config = dict(
    hidden_size=256,
    vocab_size=8192,
    hidden_act='gelu',
    norm_place='pre',
    optimizer='adamw',
    lr_head=0.00639,
    warmup_steps=463,
    schedule='cos',
    max_seq_len=512,
)
Each number is 200 + 20 x the weight over the matrix's rms, rounded and kept within 0 to 999. Layers, rows and columns count from 0.

# down: layer 4 MLP down (transposed), 1024x256, rms 0.0586, rows 966-1018, columns 64-127
# up: layer 4 MLP up, 1024x256, rms 0.0665, rows 967-1018, columns 64-127
down966,214,197,204,219,170,214,202,207,236,192,163,235,226,192,232,166,209,202,219,233,189,171,165,234,194,217,201,190,173,215,181,223,175,169,230,194,159,216,216,184,190,209,205,214,192,188,182,210,223,212,174,174,220,206,255,205,165,193,237,194,184,196,200,170
up967,177,197,160,170,213,220,200,216,186,200,209,236,209,200,228,183,205,201,168,202,218,230,180,206,211,195,188,171,178,206,215,212,207,233,208,181,181,194,198,183,198,184,156,204,190,172,208,201,192,190,193,180,186,196,198,204,201,161,224,202,223,228,193,222
down967,198,194,233,192,188,159,212,215,199,219,186,185,189,193,194,197,197,192,232,192,186,184,221,216,210,197,172,208,209,191,186,173,207,209,176,214,213,196,181,207,191,150,200,202,212,193,199,159,186,233,212,207,209,173,192,181,234,188,174,202,240,177,213,202
up968,212,195,195,188,213,205,207,208,186,217,186,180,260,202,211,175,221,178,206,188,213,210,172,190,159,185,212,212,227,194,215,207,189,196,182,170,174,184,210,219,160,172,215,199,161,200,192,199,249,217,164,217,222,207,154,189,154,190,188,217,216,197,161,150
down968,193,183,232,171,217,192,207,202,165,215,200,213,241,225,169,242,200,206,181,215,179,217,162,185,194,215,193,219,224,204,184,205,173,205,199,210,214,202,224,226,189,213,198,181,204,187,195,199,199,213,223,203,191,211,182,222,194,211,216,214,204,147,210,190
up969,194,206,200,197,232,203,222,222,208,204,184,206,213,198,196,173,172,204,169,182,193,195,211,208,163,254,216,178,206,209,198,197,215,216,222,202,212,181,208,230,206,175,208,184,208,201,200,161,252,179,213,191,208,177,197,194,180,175,227,167,219,219,219,210
down969,198,199,203,231,179,187,207,230,241,228,182,206,209,191,199,158,185,194,193,219,218,215,211,188,194,220,221,179,218,204,195,158,216,198,222,168,232,181,185,185,189,234,212,197,227,187,174,212,215,202,217,203,207,221,231,200,213,217,188,222,198,214,204,239
up970,198,206,197,224,223,205,234,151,164,213,191,205,223,209,199,215,188,180,180,199,196,180,204,178,188,221,207,211,192,211,234,195,217,187,187,183,177,210,183,196,207,208,184,156,232,187,190,192,238,200,212,201,206,225,225,216,180,210,175,182,165,215,197,200
down970,204,194,208,217,163,190,210,221,187,201,212,198,210,211,192,200,184,197,217,219,200,232,218,195,197,177,204,192,163,207,206,163,196,206,223,201,207,181,198,222,193,205,221,212,204,198,192,213,178,219,168,210,201,161,198,222,229,188,219,223,223,180,182,234
up971,203,216,159,183,226,217,201,188,189,207,191,175,206,171,189,170,198,203,177,215,212,195,199,185,182,220,194,190,201,187,212,204,207,211,194,185,191,214,201,199,167,193,197,184,193,205,172,201,231,180,195,212,188,209,215,159,196,189,218,207,174,188,210,229
down971,199,204,204,194,208,210,202,200,182,208,184,233,202,177,202,185,205,192,172,197,181,200,201,234,184,223,192,203,204,192,203,189,184,215,181,195,194,192,210,213,159,211,203,174,175,229,203,186,231,181,181,212,177,179,221,159,207,173,231,200,185,180,194,220
up972,199,215,179,213,207,216,196,223,177,205,189,229,175,204,211,173,213,196,212,178,222,221,201,201,205,199,165,200,213,232,191,200,139,227,214,214,188,212,175,189,205,203,164,192,211,187,157,199,194,154,200,222,203,178,217,216,192,191,194,170,218,198,194,208
down972,202,188,219,188,245,222,211,180,210,145,210,237,217,183,186,192,201,214,172,209,197,204,211,235,189,187,185,189,193,206,205,192,203,214,228,197,176,181,177,187,202,205,161,201,200,215,195,204,177,188,229,182,187,184,197,166,169,178,209,212,249,200,192,211
up973,198,162,235,190,217,205,166,250,170,206,190,235,206,182,204,203,193,188,163,178,211,246,209,194,206,194,196,226,221,220,213,260,179,197,208,222,235,229,224,204,199,179,185,181,191,180,203,236,203,213,167,211,223,215,160,205,197,218,198,173,207,255,217,186
down973,221,188,231,213,204,179,231,194,220,224,193,256,199,153,200,226,209,174,234,194,203,193,184,201,198,187,225,194,166,185,188,199,224,191,221,185,227,205,180,183,208,179,220,194,205,203,200,181,184,222,219,201,197,212,212,186,183,191,205,218,197,183,173,173
up974,162,179,217,183,202,189,249,187,220,208,179,213,186,161,170,208,211,173,215,216,189,209,223,192,201,205,240,155,217,253,207,212,177,173,200,184,194,205,228,237,191,194,211,192,224,153,191,184,227,204,203,195,191,217,189,202,179,201,245,239,225,237,201,196
down974,233,229,196,183,191,205,196,194,176,186,218,206,194,180,179,176,207,191,181,189,150,162,205,196,238,206,180,199,200,184,198,195,210,203,170,213,196,166,181,227,205,196,212,200,190,214,205,164,195,209,219,190,192,225,208,195,211,194,177,173,206,190,239,208
up975,188,199,166,235,215,197,177,162,187,210,187,153,222,206,254,208,202,170,174,215,204,191,215,214,191,220,256,232,183,207,204,204,217,187,235,189,216,211,257,229,187,220,217,223,188,196,199,235,226,210,179,213,202,214,191,167,190,214,216,175,187,182,186,178
down975,183,184,204,225,175,184,208,207,194,179,173,198,169,183,195,205,235,209,195,216,205,247,192,200,249,200,171,178,176,204,189,184,200,200,233,179,169,184,181,208,194,200,216,165,204,218,202,224,195,186,180,201,222,193,211,190,194,193,228,222,201,217,203,232
up976,179,202,200,172,186,167,200,208,233,199,197,201,204,172,246,210,198,187,212,234,188,222,195,176,223,199,198,191,199,164,211,259,189,204,202,172,190,227,211,179,205,201,195,192,169,197,194,207,235,172,213,231,228,180,195,225,202,184,217,213,214,162,195,184
down976,202,237,187,211,195,201,192,205,217,198,228,196,236,200,194,167,193,186,197,186,191,226,211,197,186,186,203,186,223,214,201,171,199,229,196,186,219,182,207,184,207,202,206,193,243,185,196,202,190,215,211,229,192,195,224,162,220,220,215,176,216,221,183,161
up977,210,205,190,194,225,222,233,156,219,202,198,201,196,189,204,186,177,202,181,182,199,189,207,174,180,178,225,204,267,201,233,194,154,209,171,183,176,191,186,205,199,181,244,186,214,204,214,191,201,168,177,207,249,170,156,144,154,182,173,173,187,208,178,158
down977,220,187,205,237,171,190,201,192,220,167,189,146,207,179,240,181,206,247,244,231,189,170,180,195,183,185,241,189,216,190,171,199,179,241,163,173,178,212,219,166,207,235,148,207,173,235,178,218,196,194,188,190,215,207,206,208,210,195,194,166,213,197,244,189
up978,175,176,178,188,216,183,212,167,238,205,205,194,194,204,207,188,201,171,206,256,194,198,188,192,200,228,189,176,197,178,226,204,225,203,180,145,181,151,197,172,206,158,201,166,221,148,192,174,240,192,133,194,182,197,194,213,221,166,183,238,194,252,142,227
down978,154,217,219,177,214,234,221,203,203,209,153,176,199,240,223,169,156,143,258,231,210,202,202,231,192,237,165,177,181,204,264,202,198,201,211,202,227,176,163,198,238,173,215,199,210,184,188,184,207,193,188,241,220,195,214,250,215,174,205,219,250,168,150,188
up979,196,196,200,178,207,211,196,199,209,213,182,197,202,211,209,170,191,192,194,210,223,220,210,161,209,184,204,185,215,227,224,201,210,213,202,190,228,182,223,185,175,169,187,171,230,192,174,234,221,182,170,221,230,181,213,172,200,192,195,196,197,208,192,200
down979,184,192,216,186,205,216,196,202,203,236,202,197,197,202,194,169,201,199,212,179,209,193,207,198,216,188,232,198,206,214,228,189,206,210,207,215,253,176,199,196,185,184,195,198,211,208,203,215,202,183,184,211,202,200,221,181,194,204,213,219,193,201,176,185
up980,188,204,188,154,202,181,175,185,200,195,183,235,214,196,184,209,213,194,174,208,210,221,186,205,188,193,206,238,191,156,203,254,176,228,212,210,171,222,215,194,149,192,212,207,177,208,191,228,214,205,193,212,218,251,188,214,184,224,203,214,187,217,222,211
down980,199,207,207,247,186,145,205,207,211,193,211,190,205,187,219,215,211,191,215,198,210,191,191,202,199,182,190,188,173,228,221,160,230,183,198,187,202,217,215,213,239,194,200,200,196,169,234,195,169,211,199,186,175,207,214,226,207,199,218,196,202,210,172,216
up981,165,211,191,199,219,216,168,187,218,181,197,222,235,179,220,174,214,160,143,182,244,212,196,198,205,233,190,223,199,174,217,254,212,211,211,207,181,197,198,179,194,181,197,177,213,187,173,172,209,205,194,197,202,216,197,197,208,171,199,183,235,187,200,202
down981,182,218,222,185,193,203,234,211,216,245,208,213,212,175,187,224,215,174,189,176,194,197,227,221,175,195,220,191,165,211,181,154,201,218,245,190,174,226,207,223,210,228,193,197,176,226,193,176,195,195,185,213,158,190,205,211,212,156,221,201,249,232,177,227
up982,219,169,179,182,218,209,175,150,225,191,182,223,162,182,209,219,181,205,192,229,217,213,196,206,210,198,227,197,199,179,193,239,167,214,217,161,204,206,217,214,155,198,215,196,184,211,205,209,212,203,183,210,217,192,196,178,182,177,203,212,199,158,200,183
down982,198,218,222,195,182,217,205,214,203,185,218,171,207,213,198,214,202,193,202,183,187,198,202,226,165,173,180,199,177,231,178,202,183,196,204,182,176,195,184,230,192,200,218,182,200,194,199,207,185,187,202,189,189,215,190,202,183,202,194,178,205,193,222,208
up983,177,182,169,215,239,217,167,203,228,194,200,206,231,223,205,150,198,206,196,192,179,219,210,189,200,191,198,198,214,202,218,238,207,206,186,228,205,189,170,192,177,199,205,180,240,207,190,201,262,196,187,228,241,196,133,189,195,213,185,187,171,208,175,236
down983,191,186,195,195,201,236,193,192,190,227,232,154,182,198,200,191,208,216,222,198,180,190,194,220,213,182,222,207,229,175,202,165,212,192,189,227,216,225,206,198,231,191,224,203,202,202,204,207,206,240,220,201,190,221,192,200,220,199,172,186,159,197,202,191
up984,224,162,186,207,204,217,226,177,214,206,171,193,208,158,187,203,183,180,186,185,208,182,186,170,182,185,206,198,263,235,241,224,154,203,186,188,188,192,221,187,206,159,212,202,202,172,194,211,198,191,184,181,214,172,184,191,213,222,194,183,190,222,176,176
down984,194,195,206,210,217,215,203,230,207,196,214,191,177,203,165,197,192,173,205,172,242,232,165,228,207,217,209,205,199,197,217,213,201,207,232,202,179,219,229,224,160,199,224,230,193,195,187,210,162,194,206,205,185,197,192,183,201,169,216,234,201,173,215,213
up985,182,193,191,211,214,215,193,199,186,196,177,206,195,207,168,159,209,182,179,163,197,195,185,205,191,206,192,201,223,228,206,230,219,238,202,217,209,191,211,228,198,178,182,178,176,209,217,204,197,197,211,208,193,184,192,198,218,214,199,200,198,234,226,211
down985,194,219,185,191,182,200,197,203,221,221,176,179,211,196,190,203,190,222,183,204,213,212,223,205,221,217,213,199,201,194,195,208,191,181,219,171,198,210,198,184,181,227,213,217,212,176,194,199,178,207,181,212,195,228,231,219,161,185,178,206,214,221,210,205
up986,233,160,166,209,206,221,188,179,207,193,168,210,193,190,222,190,213,179,182,191,199,213,173,226,188,220,175,180,189,154,187,245,201,209,246,178,217,212,215,207,185,215,195,186,202,209,176,208,208,182,198,196,219,204,219,211,172,213,218,195,219,207,193,209
down986,191,200,232,210,161,156,207,242,183,199,209,228,195,171,223,167,212,219,191,185,189,203,199,181,211,225,214,196,185,217,198,192,202,196,210,193,218,182,204,202,197,193,202,203,221,219,197,217,197,214,222,243,220,188,228,190,192,180,205,182,189,184,206,200
up987,217,176,186,217,210,223,190,172,218,180,201,188,163,181,202,183,209,197,186,229,187,146,245,206,210,196,222,207,202,155,212,217,191,195,195,149,184,181,186,215,189,227,215,191,194,248,162,183,213,209,204,248,214,199,169,203,187,183,200,227,214,213,192,175
down987,221,212,187,216,200,137,195,220,233,173,193,168,191,219,205,169,200,215,192,190,194,215,235,185,205,186,189,163,214,213,215,155,208,241,166,217,190,196,203,200,194,183,207,183,201,210,217,223,182,201,196,184,212,245,214,197,188,221,189,191,189,180,198,243
up988,208,204,187,179,204,186,209,217,190,209,190,174,221,200,210,181,185,185,199,181,181,228,174,206,202,245,199,189,227,170,184,212,188,219,170,182,205,192,250,175,202,170,209,212,197,159,216,208,221,187,173,197,225,158,211,205,192,200,154,183,204,189,193,234
down988,175,193,218,192,197,214,209,205,189,202,198,181,191,192,217,196,190,223,187,167,188,208,179,185,196,173,202,215,209,176,176,241,190,202,197,212,186,188,200,198,169,212,210,161,175,189,197,197,219,209,192,220,210,206,198,237,230,176,190,217,197,211,210,176
up989,240,210,184,195,196,213,194,184,172,217,190,189,186,180,203,191,184,202,168,187,208,184,206,227,209,215,202,197,221,222,201,193,213,170,242,200,191,212,232,218,202,215,194,202,203,201,166,195,210,195,197,201,201,206,185,208,194,160,202,198,191,215,217,173
down989,200,230,198,217,204,171,231,183,251,242,190,165,215,216,207,196,192,212,196,235,195,231,151,191,230,218,185,201,222,170,232,168,166,213,188,207,208,173,181,185,196,176,220,206,211,170,175,190,207,198,217,209,203,231,193,226,177,201,193,198,195,228,151,205
up990,200,214,209,204,230,204,184,231,193,180,202,215,157,193,189,168,193,208,169,198,217,204,208,204,229,196,193,184,188,227,189,211,188,232,203,214,194,186,204,190,225,209,218,185,226,193,196,170,196,168,205,228,205,156,205,200,191,191,180,151,214,225,202,188
down990,201,232,213,213,211,225,207,208,183,143,163,215,203,177,222,186,218,166,171,199,196,186,212,206,179,211,212,185,211,217,212,164,197,203,202,204,199,188,213,201,192,178,185,199,219,201,213,216,194,183,230,189,216,186,184,170,204,171,202,212,249,201,174,218
up991,216,204,221,213,226,229,205,200,234,224,193,197,170,216,226,173,165,171,192,221,208,236,191,202,176,193,188,179,235,179,236,235,159,200,204,192,198,166,200,154,177,170,206,196,196,179,197,167,223,190,177,225,233,152,214,221,213,164,176,220,206,211,192,167
down991,175,199,199,154,204,177,185,243,178,248,226,185,213,208,193,202,219,225,206,214,205,230,186,232,177,162,172,203,176,172,188,235,208,178,186,188,202,184,178,200,169,222,237,213,183,178,184,213,195,193,226,225,213,200,233,218,203,240,206,220,172,146,181,221
up992,222,182,220,197,230,195,178,223,226,209,195,177,201,202,210,207,206,213,196,189,184,201,217,222,194,193,191,185,220,209,189,244,168,222,190,173,241,193,210,181,192,165,172,179,210,175,197,218,189,225,179,214,219,207,190,218,208,197,157,245,194,198,159,153
down992,165,205,197,192,194,195,147,201,206,168,187,178,202,191,199,191,180,203,219,236,185,203,160,216,177,202,212,205,178,222,181,203,173,186,206,208,160,209,194,161,182,183,173,184,221,205,211,189,205,221,171,213,210,195,205,223,204,166,197,187,213,212,212,186
up993,189,196,204,214,213,202,191,186,190,220,196,198,193,219,179,205,190,187,193,225,207,221,229,201,195,206,236,205,192,184,204,183,171,217,207,186,218,190,208,219,194,228,226,176,194,234,197,209,211,189,207,199,214,188,202,195,208,205,189,162,211,190,218,202
down993,191,201,210,202,196,204,193,225,198,166,165,221,167,197,234,196,200,229,216,208,187,205,192,229,210,202,199,210,204,201,156,167,200,166,224,169,199,187,171,219,194,202,179,191,190,188,196,178,188,180,194,170,179,212,200,215,199,174,207,242,232,200,191,190
up994,207,184,225,153,203,199,214,186,191,185,197,187,190,197,180,212,157,202,206,215,214,198,229,204,230,203,224,207,167,196,168,202,190,200,246,181,198,171,211,225,196,204,223,202,199,208,191,228,193,190,214,184,180,185,205,181,164,184,229,230,197,188,217,195
down994,206,178,182,233,194,166,200,202,185,205,198,208,186,207,189,186,202,210,184,197,182,198,209,195,208,177,198,212,217,191,184,199,181,171,183,205,187,188,209,165,239,197,211,211,205,162,198,198,201,221,242,185,226,230,231,205,185,215,179,195,166,187,219,194
up995,190,189,192,171,218,231,212,225,207,223,182,213,188,197,175,200,159,198,203,206,198,211,226,170,190,189,207,229,196,226,190,172,185,208,195,200,210,167,181,228,177,180,187,197,193,204,188,203,219,227,188,195,207,218,153,165,160,163,204,206,205,183,169,168
down995,232,213,184,180,214,220,202,247,177,220,214,207,183,234,202,189,222,218,201,178,210,199,199,209,200,171,174,201,213,205,218,167,184,169,212,194,192,177,218,236,222,147,179,228,221,190,181,192,200,199,241,221,179,212,213,214,230,179,190,182,214,201,181,171
up996,214,211,214,143,192,190,204,203,209,214,197,228,197,187,210,195,218,198,213,196,223,203,175,216,213,208,186,207,212,195,197,192,172,162,237,199,201,197,202,208,189,203,234,207,185,204,195,182,199,190,165,210,198,226,213,197,168,198,231,220,216,208,193,212
down996,195,233,200,220,203,208,212,206,226,187,213,197,191,209,193,219,190,182,190,187,233,222,217,201,194,196,213,258,198,180,200,187,191,200,183,197,185,214,186,175,205,190,213,192,213,216,188,214,202,183,239,213,177,174,215,195,197,199,207,193,212,171,222,231
up997,185,183,223,201,202,207,205,197,209,228,201,168,203,187,229,173,189,210,179,207,207,202,203,191,187,215,196,212,219,204,225,186,203,204,233,178,225,208,216,178,186,193,223,183,216,166,191,217,192,164,181,228,182,187,218,202,162,183,219,194,198,211,164,197
down997,186,203,206,170,186,205,193,198,178,221,223,221,227,200,204,167,196,200,184,194,204,212,197,214,190,207,209,179,204,215,219,203,192,183,220,190,234,199,211,199,183,194,204,195,196,182,191,193,203,177,198,181,203,215,204,173,175,177,211,208,203,209,187,206
up998,196,208,201,172,217,223,209,190,178,198,198,206,194,200,193,191,168,214,220,208,186,220,224,213,182,233,182,182,181,192,206,177,197,195,233,174,216,187,222,226,210,209,218,192,204,205,182,200,248,193,169,212,209,174,201,168,177,198,253,216,212,218,211,212
down998,215,193,180,238,191,229,183,193,223,194,213,214,198,199,194,194,220,211,207,155,213,189,152,177,201,182,196,201,221,191,191,186,218,163,196,177,207,207,201,206,226,210,220,212,219,188,209,189,195,175,187,204,173,210,229,167,214,180,191,184,198,183,230,201
up999,193,171,178,197,227,201,198,203,181,213,193,194,184,194,226,206,209,177,197,197,206,182,195,174,180,192,214,189,217,233,216,186,205,194,193,202,192,230,218,169,194,147,198,204,201,141,196,208,228,186,151,223,221,177,160,209,200,181,204,183,161,216,179,211
down999,172,209,183,215,206,201,201,182,186,216,208,214,227,199,208,188,192,200,199,215,155,198,195,206,207,201,212,205,174,209,166,171,223,184,196,181,178,201,205,191,209,221,175,213,253,201,174,160,238,209,204,209,189,227,215,232,184,215,192,196,204,183,204,202
up1000,195,177,189,163,192,245,165,190,198,221,187,194,258,170,192,155,214,191,189,183,225,176,174,206,178,222,223,179,199,170,204,210,241,196,191,207,222,186,197,172,187,215,206,204,191,213,174,198,271,186,201,189,171,232,217,165,167,170,223,209,175,229,178,229
down1000,228,190,222,197,210,208,198,205,227,237,187,179,227,200,225,204,198,177,198,198,169,192,166,195,163,210,193,175,206,216,182,204,201,171,198,219,206,252,177,233,176,176,171,192,184,176,263,181,206,197,230,186,188,185,246,194,221,195,211,206,199,186,210,200
up1001,198,179,224,187,192,196,231,202,200,230,170,180,221,179,174,203,223,163,188,197,211,206,217,205,170,239,197,162,184,198,205,205,185,185,196,208,208,188,179,184,219,162,196,181,181,195,192,177,216,196,221,207,206,208,201,224,205,166,154,225,202,214,174,196
down1001,180,229,193,229,191,248,181,218,188,245,163,190,229,189,203,207,184,180,208,190,133,185,191,212,199,196,272,245,262,213,198,201,205,193,209,199,223,179,215,213,196,190,205,186,217,197,183,201,198,240,210,220,210,192,181,196,184,164,189,163,208,197,201,189
up1002,189,215,161,179,255,181,209,224,188,198,198,198,200,197,210,183,198,202,194,202,179,193,182,149,195,185,192,181,194,207,185,191,207,219,214,205,205,207,200,190,199,175,200,155,189,203,184,238,217,210,181,206,203,177,211,204,196,201,213,177,188,182,199,194
down1002,186,233,183,185,196,191,173,220,200,238,202,185,230,221,219,212,184,192,227,208,201,196,198,206,172,211,239,217,243,218,173,229,242,186,230,215,204,172,219,195,195,201,214,171,228,196,180,197,173,189,198,253,209,235,175,199,193,199,174,164,175,206,224,183
up1003,209,213,225,191,198,182,197,217,234,213,170,170,198,191,219,225,188,184,163,238,206,217,194,210,206,218,215,172,212,180,197,216,202,202,218,158,177,170,239,172,190,204,231,186,184,185,200,191,217,183,163,219,224,166,216,178,205,219,197,179,203,178,196,194
down1003,203,227,211,204,187,179,179,207,180,204,220,217,210,187,184,184,202,203,218,182,176,212,203,202,204,188,155,192,199,240,189,174,222,205,197,216,189,176,171,194,208,185,186,195,217,217,187,215,179,219,211,218,207,217,220,185,213,201,205,181,184,199,227,174
up1004,210,158,190,137,188,213,202,187,228,206,186,171,233,167,176,179,196,201,189,224,189,184,203,205,224,182,225,234,191,155,227,244,200,218,203,195,200,194,189,206,221,211,192,225,179,221,201,210,211,202,197,151,217,207,174,198,191,199,212,218,202,230,203,193
down1004,210,199,207,226,182,199,180,231,194,210,170,146,198,180,164,199,214,222,207,220,209,191,208,219,203,248,188,177,175,213,209,207,219,199,193,242,188,223,200,191,196,208,210,238,184,164,183,224,211,207,185,222,241,164,206,195,177,224,180,200,210,203,204,182
up1005,229,221,214,189,189,209,197,184,183,187,180,205,227,156,215,208,222,203,194,223,195,222,169,182,204,222,232,195,180,189,183,191,186,177,231,185,238,200,204,201,180,227,252,189,195,208,180,212,200,187,189,186,207,184,218,197,184,211,220,205,183,245,198,180
down1005,220,193,190,204,195,173,240,235,202,209,191,214,223,166,168,199,198,183,175,200,240,209,231,193,233,192,184,164,211,192,202,218,215,163,176,190,177,175,207,190,207,204,192,208,249,207,210,200,213,195,204,205,220,211,215,184,194,193,209,235,205,183,206,238
up1006,190,226,168,189,194,211,206,194,154,187,202,231,207,169,192,226,215,196,188,197,220,220,216,185,200,220,214,240,202,185,203,212,180,190,212,199,203,211,188,221,162,233,227,181,208,200,206,197,203,180,176,226,185,208,219,196,188,222,200,198,227,236,214,208
down1006,225,191,225,217,230,213,195,185,218,170,210,218,211,182,180,205,196,226,191,198,176,174,218,234,199,190,213,201,172,196,195,163,233,183,198,164,193,197,181,193,199,178,187,232,203,219,190,185,195,239,222,200,174,193,198,209,204,185,212,205,241,202,216,226
up1007,168,208,195,205,210,216,203,153,193,218,193,230,202,217,195,220,207,178,208,216,186,213,210,181,207,192,226,209,215,187,213,211,192,203,188,231,159,210,207,174,165,209,190,188,205,213,217,214,214,190,192,186,228,206,181,165,209,186,226,188,190,197,185,212
down1007,205,184,172,194,154,171,212,215,185,180,204,209,188,180,197,165,208,243,198,175,189,204,195,207,199,207,208,226,213,211,193,176,197,229,199,188,204,203,183,222,209,206,204,202,198,202,167,215,199,185,242,200,193,199,220,214,195,202,183,210,193,224,214,189
up1008,168,187,189,208,211,220,195,177,199,211,205,185,214,165,221,208,172,199,149,208,203,176,192,186,200,192,238,217,178,200,179,170,202,212,177,220,201,225,187,171,190,224,181,173,205,193,213,217,181,183,191,172,191,188,191,192,182,152,198,190,217,167,160,197
down1008,163,183,206,194,200,204,189,205,194,183,214,190,199,222,208,223,180,204,210,201,158,180,174,207,205,227,229,239,196,197,220,227,224,183,167,199,220,230,186,187,190,190,209,186,197,201,235,200,179,197,215,258,230,199,176,216,238,209,157,201,192,187,216,172
up1009,178,172,176,206,190,182,219,197,220,223,203,145,196,191,232,178,179,194,200,174,209,187,170,144,189,203,177,186,208,215,240,196,185,252,172,213,225,196,212,191,194,196,187,201,187,178,199,221,201,164,181,195,197,175,195,211,185,201,180,187,204,211,186,217
down1009,211,193,206,218,189,215,176,190,159,178,218,192,229,194,197,198,215,230,200,177,153,195,189,197,226,185,189,222,198,179,159,187,205,209,186,183,192,220,193,221,182,200,199,192,199,200,214,195,186,215,190,202,185,198,198,215,182,197,238,211,186,210,176,178
up1010,194,227,226,236,197,216,203,205,205,210,172,200,214,213,197,212,222,195,154,185,220,192,231,213,203,191,224,247,183,201,218,211,170,212,178,221,199,202,208,216,196,194,199,174,212,209,203,210,208,215,211,216,213,195,186,197,206,215,167,153,172,251,181,200
down1010,204,209,220,221,204,152,201,179,209,195,188,184,160,210,219,186,205,176,210,193,179,224,194,187,180,194,196,190,195,201,184,197,203,210,207,195,213,183,186,167,182,213,182,191,197,183,230,197,206,206,188,218,205,213,203,207,188,221,227,202,168,180,205,182
up1011,206,188,236,177,209,246,214,191,173,206,206,177,194,212,178,178,189,197,193,191,220,189,192,206,184,242,214,183,197,193,187,192,201,215,190,183,196,181,202,200,208,180,224,199,205,208,183,184,208,182,177,225,204,170,194,168,191,160,200,197,220,185,203,205
down1011,180,191,211,165,205,173,194,242,195,206,201,166,226,190,180,186,172,190,207,202,212,191,216,203,184,213,221,192,203,185,196,210,201,198,244,198,204,204,201,195,190,190,205,187,212,191,190,202,177,182,172,256,201,191,200,186,225,194,185,193,200,175,201,199
up1012,210,228,226,171,213,217,200,165,199,218,189,186,180,192,239,200,174,192,177,215,182,193,221,203,245,210,247,178,179,176,180,191,185,208,211,163,187,181,231,210,179,200,255,188,190,187,200,207,199,166,192,220,221,176,237,140,187,202,213,206,182,178,215,191
down1012,178,178,193,172,197,153,205,235,175,224,204,201,196,208,192,210,180,210,208,205,193,161,182,219,208,250,199,213,173,234,166,199,235,205,213,226,213,214,216,206,186,221,182,178,180,206,193,170,170,175,207,220,168,231,187,211,183,232,209,193,212,158,236,188
up1013,187,187,202,200,227,200,200,210,226,204,231,165,222,206,199,187,182,203,223,202,211,204,222,223,183,189,184,201,203,236,215,225,197,218,213,177,205,192,230,176,171,154,203,174,189,153,169,232,217,190,194,216,204,187,176,220,201,196,204,210,211,189,162,247
down1013,202,178,169,204,185,169,181,200,209,185,169,214,197,216,239,203,215,204,215,205,170,181,199,172,187,206,208,189,193,216,220,220,187,199,223,206,171,194,210,190,174,256,203,179,224,199,176,187,217,219,176,215,195,198,200,220,153,135,205,175,222,201,222,175
up1014,187,185,202,183,223,240,211,178,177,195,199,215,236,221,204,209,212,190,172,175,220,230,171,203,213,216,219,198,216,198,192,205,210,184,184,200,212,189,215,211,190,164,244,197,177,214,154,239,219,167,190,188,179,154,171,192,193,171,195,199,198,216,192,211
down1014,210,171,187,190,198,226,183,188,217,189,203,223,230,183,177,224,204,211,219,214,211,242,175,198,186,220,166,195,218,196,188,186,215,200,172,187,191,223,201,204,163,217,192,206,213,192,183,219,222,210,199,216,228,221,207,176,219,176,204,208,200,176,196,167
up1015,201,173,187,180,211,197,173,178,183,192,201,163,202,171,205,199,193,196,211,190,205,184,205,203,196,189,196,222,196,202,197,195,203,202,223,169,209,211,197,187,168,178,205,181,219,213,166,197,224,227,184,204,188,212,164,219,189,213,181,222,189,229,167,178
down1015,233,197,219,245,215,228,224,178,211,164,186,225,209,234,223,215,211,216,223,202,188,206,214,162,176,185,238,203,204,221,224,147,202,200,197,211,216,200,232,179,208,231,209,208,232,212,175,170,220,219,200,213,169,187,200,184,196,197,171,199,207,196,171,185
up1016,181,226,184,193,228,212,188,243,203,210,163,216,209,221,247,189,190,160,219,198,206,218,193,183,221,224,182,198,168,144,182,206,184,211,209,238,186,173,179,193,203,217,218,176,162,180,201,196,200,184,209,194,209,205,227,220,189,230,187,196,218,166,205,199
down1016,212,160,196,183,171,174,170,177,203,172,200,215,186,183,189,195,170,237,173,226,197,174,176,201,183,211,186,202,219,218,195,171,199,209,201,189,205,212,197,229,191,230,200,205,214,212,183,209,196,202,198,158,185,159,191,236,212,179,202,205,213,161,178,214
up1017,200,193,217,201,195,201,222,216,182,197,187,191,197,186,218,189,211,198,212,182,235,182,245,211,215,190,207,216,195,190,202,185,195,169,171,199,256,215,204,215,222,233,212,198,214,205,217,222,206,197,197,198,204,172,237,201,161,179,210,203,185,191,185,187
down1017,226,200,197,193,210,178,184,197,212,192,222,196,195,211,185,172,215,200,187,189,201,186,194,206,205,182,198,207,202,206,202,240,180,219,192,179,198,220,176,248,188,199,164,190,201,202,194,214,237,207,238,195,195,182,202,208,204,163,191,211,222,205,214,187
up1018,200,149,205,202,222,194,204,196,208,205,192,222,208,202,225,185,182,185,196,180,196,192,219,230,200,194,202,174,187,218,208,190,213,236,229,193,222,181,212,185,178,198,205,176,218,200,195,203,215,180,176,220,186,162,211,173,201,185,206,201,191,188,200,220
down1018,182,177,214,177,227,222,182,239,191,231,174,220,212,185,194,169,203,186,186,213,215,186,220,223,187,207,193,195,217,190,222,211,199,218,209,220,224,188,200,187,177,198,223,175,206,201,194,200,224,192,172,227,225,174,199,162,182,170,196,193,194,213,202,193